Weights of a small GPT-style language model, trained from scratch on English Wikipedia: width 64.
Each number is 128 + 24 x the weight over its row's rms, rounded and kept within 0 to 255. Layers, rows and columns count from 0. The size above them is the row's rms in percent of the matrix's.

# layer 5 MLP gate, 192x64, rms 0.245, rows 93-191, columns 0-31
size [ 87  98 106 112  99  99 107 101  91  84 102 107  95  87 105  95 105  96  95 115  95  99  97 100 100  96  98  90 107 107  95 109  98 117 102 100 100  96  94 101 111  91  87  87 121 108  99  91 104  91  84  91  90  92 105  94  95 100  96  98  84  95 100 110  90  93 101 106  96  94  84 102 107 110 100 109  89  96 101 100 104  94 110 104 105  90  98  85  99 121 101  97  98 112  98  98 109 112  89]
[[146 125 146 169 102 116 129 134 102 107 143  98 155 123 134 118 120 111 158  88  95 111 123 102 139 104 149 120 130 120  95 126]
 [135 147 128 120 148 123 165 154 133 151 127 136 101 130 153 176  77 136 155  99 127 106 110 109 126 116 105 146 126 116 180 158]
 [ 86 130  67  80 121 127 124 159 174 117  88 166 151 119 144 129 139 166 114 128 103 142 111 151  93 128 149 119 109 100 159 106]
 [146 151 133 114 121 126 103 156 165 144  82 113 118 143 130 113 164 177 138 153 145 100 101  73 146 104 140 125 111 125 135  95]
 [122 122 131 107 137 130 103 104  96 134 102  98 119 149 134 115 105 182 140 107 147  81 115 120 156 112 150 147 136 109 160 157]
 [108 139 127 142  85 157 126 107 121 155 104 121 107 157 116 155 102 157 149  65 114 166 128 156 114 152 174 122 134 120  74 132]
 [102 125 137 143 164 154 130 162 133 123 118 131 131 155 103 160 143 121 118 107 131 119 102 129 152 138 145 140 116 117 126 180]
 [105  97  91 124 123  69 108 115 117 132 145 122 140 134 140 135  93 107 105 148 137 128 116  79 123 148 156 150 100 141  97 104]
 [128 127 144 145 137 183 111 114 118 123 132 163 123 158 143 130 157 127 122 114  87 104 114 128 169 116  99 138 138 128 147 169]
 [124 158 162 162  89  93  99 149 164 134 140 117 139 147 177 107 107 114 143 140 155  75 170 139 114 124 129 141 111 121 162 142]
 [131 157 107 166 104 142 155 155 151 105  86 114 114 151  95 125  98 149  96 121  94 166 172 132 144 142 133 109 165 119 153 117]
 [131 129 170 104 144 133 125 117 169 123 108 132 110 137 148 140 124 145 116 161  95 141 140 130 115 140 114 141 135 140  95  98]
 [193 104 127 129 182 131 118 130 186 102 121 140 104 121 117 128 133  95 128 124 165 113 128 131 146 108 121 116 121 136 137 121]
 [ 71 126 161 135 139 108 145 116 116 184 131 109 169 104 101 137 120 132 179 110  90 150 104 118 163 124 144 143 155 151 157 148]
 [134  98  81 117 120 103 138 181 174 144 128 140 132 152  84 100  92 118 145 112 104 114  96 110 130 173 143 130 103 107 117 107]
 [140 120 118 158 139 198 168  99 122 161 152 127 138 140 130  96 111 129 107 150 121 144 126 133 130 116  84 100 139 101 156 141]
 [154 129 124 163 122 162 135 156 164 133 150 134 157 143 126 121  85 144 121 134 185 181 130 111 121  92 173 160 108 111 142 136]
 [114 165 104 132 153 164 101 130 172 103 129 154 107 133  99 147 133 132  95 112 140 141 131 127 136 135 126 118 129 123  96 117]
 [144 103 109  89 130 160 139 144 178  96 147 153 128 137  95 141 153  90 130 122 152 148 166 159  97 131 102  84 120 140  73 127]
 [115  88 138  50 131 157 114 120 120 141 120 145 134 122 157 161 111 137 159  88 114 132 140 137 130 102 112 131 112 127 117 144]
 [137 137 131 125 138 152 108 139 139 173  77 154 102 134 149 145 120 104 160 161  94 146  87 100 143  76 113 147 163 113 146 128]
 [127 103 150 121 142 125 118 138 136  85 103 116 158 157 180 145 134 174 160  78 125 139 105 169 135 110 125 153 107 139 157 127]
 [132 191 149 109 137 167 114 122 168 176 126 150 114 130  86  94 121 149 115 126 100 130 133 120 137 153 113 131 107 106 115 152]
 [126 124 195  90 182  87 116  98 116 119 113 147 148 140 146 117  76 125 100 134  88 141 153 127 120 118 145 123 111 117 150 102]
 [147 114  94 133 141 132 123 141 124 156 117 135 101 123 134 130 119 147 100 179 126 149 144 105 139 173 118 110 130 142 135 160]
 [140 132 111 178 152 154 139 121 140 124 146 181 151 139 126  96 105  98 108 129 110 171  99 135 131  74 167 140 118 123 157 132]
 [128 162 165 143 162 118  76 132 149 110 111 106 129 144 185  89 119 125 111 150 158 180 134 158 135 132 135 110 126 116 161 137]
 [132 111 132 114  84  83 162 180 116  82 119 165 169 106  99 111 106 116 159 112 148 111 136 108 146 133 116 110 100 124 152 175]
 [ 86 133 120 147  76 103 114 180 112 159  64 115 148 104 120 128 137 120 135 111 111  87 132 121 150 144 142 119 167 143 170 106]
 [147 136  97 140 128 125 119 129 123  97 135 113  83 139 167 155 109 143 118 125 146 131 126 104 148 180 122 123 123 138 125 127]
 [164 123 121  81 123 127 113 107 124 182 146 130 131 106 109 102 110  78 167 125 122 111 156  98 157 108 171 121 125 168 122 157]
 [117 159 134  92 160 120 108 104 134 138 141 115 143 134 131 151  92 151 165 176 138 143  65 141  75 122 125  98 179 151 148 151]
 [ 90 143 163 146 143 111 140 146 100 148  73 138  96 195 113  77 121 132 129 122  87 117 135 145 152 140 116 102 115 111 180 156]
 [106 125 150 176 103 152 155  94 129 152 120 133 118 175 133 136 159 129  95 139 126 137 168 137 110 133 120  97 131 125 126 101]
 [179  78 120 120 129 140  87 136 133  98 135 130  81 120 139 158 122 116 130 113 110 154 164 141 126 137 132 129  97 138 140 173]
 [118 138 167 110 139 109 129 149 130 128 131 140 147  58 131 160 150 142 105 107 114 118 110 162 110  86 149 115 134 144 141 160]
 [152 145 122 149 100 125 104 151 152  87 134  77 144 166 159  98 141 132 107  87 114  95 126 151 179 141  98 125 129 150 155 149]
 [129 102 115  97 107 100 149 159 140 128 114 106 144 131 108 133 110 133 122 124 156 130 122 103 153 161 176 165 131 119 101 134]
 [141 141 145 127 148 150 110 110 159 124 136 158  89 153 135 124 128 152 152 115 111  88 133 123 134 126 165 137 184 145  94 112]
 [131 135  83 119 124 114 126 102 168 133 120 135 145 138 174 123 142 157  95  99 161 170 127 102 120 128 124 144  87 129 113 159]
 [137 131 113 140 145  95 136 137 156 125 146 157 105 129 163 149 102 150 143 156 130 112  85 141 156  83 106 150  97 128  85 108]
 [136 147 110  88 118  85 135 150 114 122 108 159 121 116 106 155 109 118 127 112 191 147 121 113 147 123 123 153 154 159 122 104]
 [151 153 159 126 144 101 123 136 105 178 155 159 167 156  98 147 125 113 148 157 124 144 105 156 129 123 106 138 116 151 144 125]
 [167 164 131 105  99 143  70 102 116 119 165 124 120  87 129 112 149 126 160 160 143 132 119 118 119 120 185 127 174  75 126 133]
 [160 124 125 125 193 126 115 136 119  91  86 132 130 127 129  85 125 137 133 142 109 131 146  89 131  53 143 150 121 122 111 168]
 [105 123 121 162 122 129 123 113 136 124  72 161  97 146 148 155 145  96 128 123 137 119 152 165 145 149 139  70 185 140 111 152]
 [107 145 150  97 104 153 109 101 111 141 163 193  99 110  87 138 141 132 107 127  92 150 128 136  97 149 133 155 152 143 145 145]
 [131 140 166 155  90 154 126 140 129 150 143 115 134 156 141 137 116 141 139 149 102 117 120 136 145 144 109 132 133 152 147 105]
 [137 135 148 135 111 141 124 169 113 139 148 138 170 120 145  90 108 169 111 120 122 134  93 145  90 140 133 107  96 124  89  84]
 [125 148 162 140 138 132  92  79 104 149  96 101 139 158 176 120 124 125 115 145 149 148 150 143 133  96 157  86 117 131 140 102]
 [128 163 160 100  87 100 120 140  91 127 160 146 128 165 105 121 112  96 154 110 149  91 122 147 101 123 129 145 130 117 134 167]
 [123 146 144 118 115 113  85 147 154  99 152 114 139 140 147 103  95 139 118 116 132 107  96 101 109 118 117 111 145  96 168 121]
 [155 176  95 125 121 122  83  71 152 119 106 108 121 119 140 149 125 164 129 153 136 168  98 134 154 168 119  99  72 108 107 123]
 [123 131 162 152 102 120 108 112 118 119  52 113 144 183 143 114 122  94 112 121 155  89 140 136 134 141 155 119 169 150 162 163]
 [163 137 103 158 111 100 148 151  93 149 128 140 153 139 131 165 154 144 131 112 141 157 147 149 102 141 173 117 130 108 144 110]
 [143 160 123 135 152 160 112 167 135 153 133 145 137 119 145 127 175 105 110 162 115 162  80 140  99  87 150  94 126 128 145 115]
 [153 177  78 139 110 154 146 142 138 109 139 171 145 122 212 136 142 148 120 104 145 106 125  99  77 137  91 105 114 126  89 122]
 [ 78 157 122 107 141  87 163 140 176 117 135 129 146 122 154 126 105 125  83 101 126 126 137 159 135 130 112 113 122  94 131 106]
 [100  95 125 113 123 131  94 132  99 152  97 153  89 169 145  90 122 136 142 163 116 166 118 118 154 165  95 106 162 129  89 123]
 [137 137 164 105 112  98 129 123 104 126 102 159 162 121 174 142 113 109 113 107 164 121 162 111 124 174 104  86 122 120 109 108]
 [121 136 107 162 123 148 114 158 165 125 135 111 128 105 141  86 124 170 157 116 159  95 134 177 154 140 107 132 117 130  96 175]
 [147 149 101 116 126 116 113 131 117 158 138 111 152 138 104 112 119 121 116 118 198 106 127  98 139  94 141 140 150 150 128  89]
 [148  99 129 124 147 169 129  93 154 140 126 122 141 142  89 167 138 135 127 114 131 133  95 104 173 150 137 130 139  79  85  98]
 [158  98 152 120 111 156 127 120 121 125 137 146 158 173  96 145 100 123 150 146 104 114 140 120 147 164  85  94 141 127 102 159]
 [139 147  98 129 124  99 136 182 124 101 125 138  83 103 148 139 111 102  92 151 124 121 139 127 124  74 110  85 193 133 135 103]
 [ 99 133 165 112 126 145 146 127 137 181 115 122 142 132 132 156 166 159  86 129 122 173 119 147 161 127 153 135  98 133 145 169]
 [112 126 128 139 110 116 149 130 121 114 128  98 139 136 135 167  80 165 174 100  95 100 152 162 156 121 124 110 157 154 161 109]
 [154 145 124 109  98 111  83 126 165 172 141 108 142 128 137 151 104 143 146 146 127  86  95 114 133 119 147 128 113  94 120  52]
 [173 133 135 136 111 131 120 125 162 132  95 127 140  94 120  94 130 108 153 110 122  88 152  94 121 160 104 110 157 152  95 156]
 [173 119 141 140 112 130 132 145 122 114 103 105 113 167 184 144 133 137 176 104 149 127 115 173 110 126  85 132 135 104 150 126]
 [115 100 139 102 148 155 131 159 106 106 113 128  94 127 139 201 124 106 170 126 110 131 124 124 106 137 157  96 141 108 133 168]
 [178 110 131  93 148 134 158 137 153 147 130 159 106 193 137 141 106 163 139  91 139 111 111  95  84 120 123 134 138 130 148 108]
 [132 128 112 124 123 163 187 124 128 124 123 127 103 127 120 128 130 103 136 170 141 149 116 104 125 100 162  85 189 109 120 152]
 [130 132 139 132 121 112 135 129 118 163 142 125  92 112 113  88 143 153  95 160 115 144 111 119 162 114 131 140 126 129 114 144]
 [ 96 142 143 161 132 122 159 112 115 103 165 156  72 133 156  96 148 154 173 102  98 138 148 121 134 125 103 155 118 133  97 132]
 [162 116 128 130 129 151 148 120 152  77 137 152 141 112 134 138  91 108 129 133 137 144 108 148 140 116 110 107 134  43 122  99]
 [136 115  92 147 123 139 156 101 137 167 171 140 131 132 144 139 119 130 209  89 157 159 112 132 118 130 135 115 160 130 110 151]
 [136 201 145 134  73 136  90 120 129 115 130 116 127 140 124 128 112 109 136 146 136 131 125 105 134 143 168 133 120 112 132 132]
 [101 138 134 123 100 107 147 108 103 104 105 154 114 157 149 156 124 166 145  94 136 131 145 108 116 111 110 106 157 127 143 156]
 [162 108 166 126  95 152 120 113 105 106 112 114 151 131 136 100  95 123 180 116 157 127 106 103 188 126 142 106 129  94 144 123]
 [158 141 120  88 165 141  91 166 138 123 114 164 106 105 173 128 109 159 115 151 128 163 131 172 110 127 112 142 123 135 102 149]
 [102 153 106 128 112 129 117 103  94 160 172 123 116 144  89  96 119 112 143 169 152 100 115 131  96 134 160 157 117 132 128 162]
 [ 86 130 132 139 128 126 133 165 156 130 137  87 101 111 134 119 109 120 146 135  96 143 157 101 132 105 173  97 135 131 104 114]
 [165 127 136  78 154 121  94 114 130 119 100  99 110 142 159 113 122 131  89 110 142 117  90 124  92 140 125 131 137 129  85 144]
 [115 151 140 149 124  94 128 106  94 100 113 128 112 137 165  96  95 139 135  96 119 163 115 139 106 131 131 132 119 109 120 107]
 [135 142 135 154 167 135 119 168 169 117  93 165 126 142 106 110 134 147 150  92 143 115 117 171 139 148 134 171  97 133 159 136]
 [191 148 142 121 113 128 139  95 115 155 122 103 147 155 176  96  66 135 107 116 169 120 119 152 150  95 101 138 142 122 132 122]
 [108 121 153 146 109 118 130 114 137 157 152 147 137 175 112 105 125 131 108 177 103 168  93 116 155 113 120  84 107 132  97 143]
 [107 127 110  84 138 155 198 114 101 153 126 148 108 148  99 126 162 166 123 113 103 108 136  80 146 101 104 110 148 114 122 135]
 [128 144 153  95 150  80 121 118 139 155 154 145 111  99 133 127  93 164 157 144  99  97  93  87 106 136 148  90 156 176 149 126]
 [121 104 132 154 153 111  98 148  79 135  93 159 166 133 105 113 116 167  98 178 124 162 131 101 143  96 165  96 142 177 128 127]
 [123 163 148  93 163 112 127 132 121 146 109 143  93 114 119 103 111 128 125 120 136 179 125 174 128 108 150 130 113 114 125 143]
 [148 162  94 104 122 143 113 103 163  95 115 143 164 115 116 142 171 126 107 110 104 107 117 105 110 140 157 158  99 131 136 112]
 [133  82  84  83 108 165 100 139 105 105 141 132 115 138 135 139 145 130 112 132 136 128 127 137 110  97 156 125 136 110 110  89]
 [162 127 132 139 140 118 122 159  82 139  93 153 123 141 148 157 130 170 164 123 130 132 144 125 113 144  88 112 112 150 106 119]
 [129  96 131 127 111 152 146 151 147 120 161 135 105 174 107 127 160  92 115 120 106 138 121  66 128 100 133 119  97 117 130 129]
 [148 152 129 126 134 142 115 109  92  83  99 142 175 126 137 111 120  75 106 116 126  92 100 152 137 119 129  86 127 131 157 167]
 [148  84 104  75 136 140 104 135 173 128 106 126 139 156  94 143 141  91 113 135 142 140 118 120 116 149 171 137 120  81 164 137]
 [160 141 126 131  88 136 116 160 111 135 104 148 140 124 101 130 117 152 149  80 183 136  87 159 167  71 131 134 134 130 118 117]]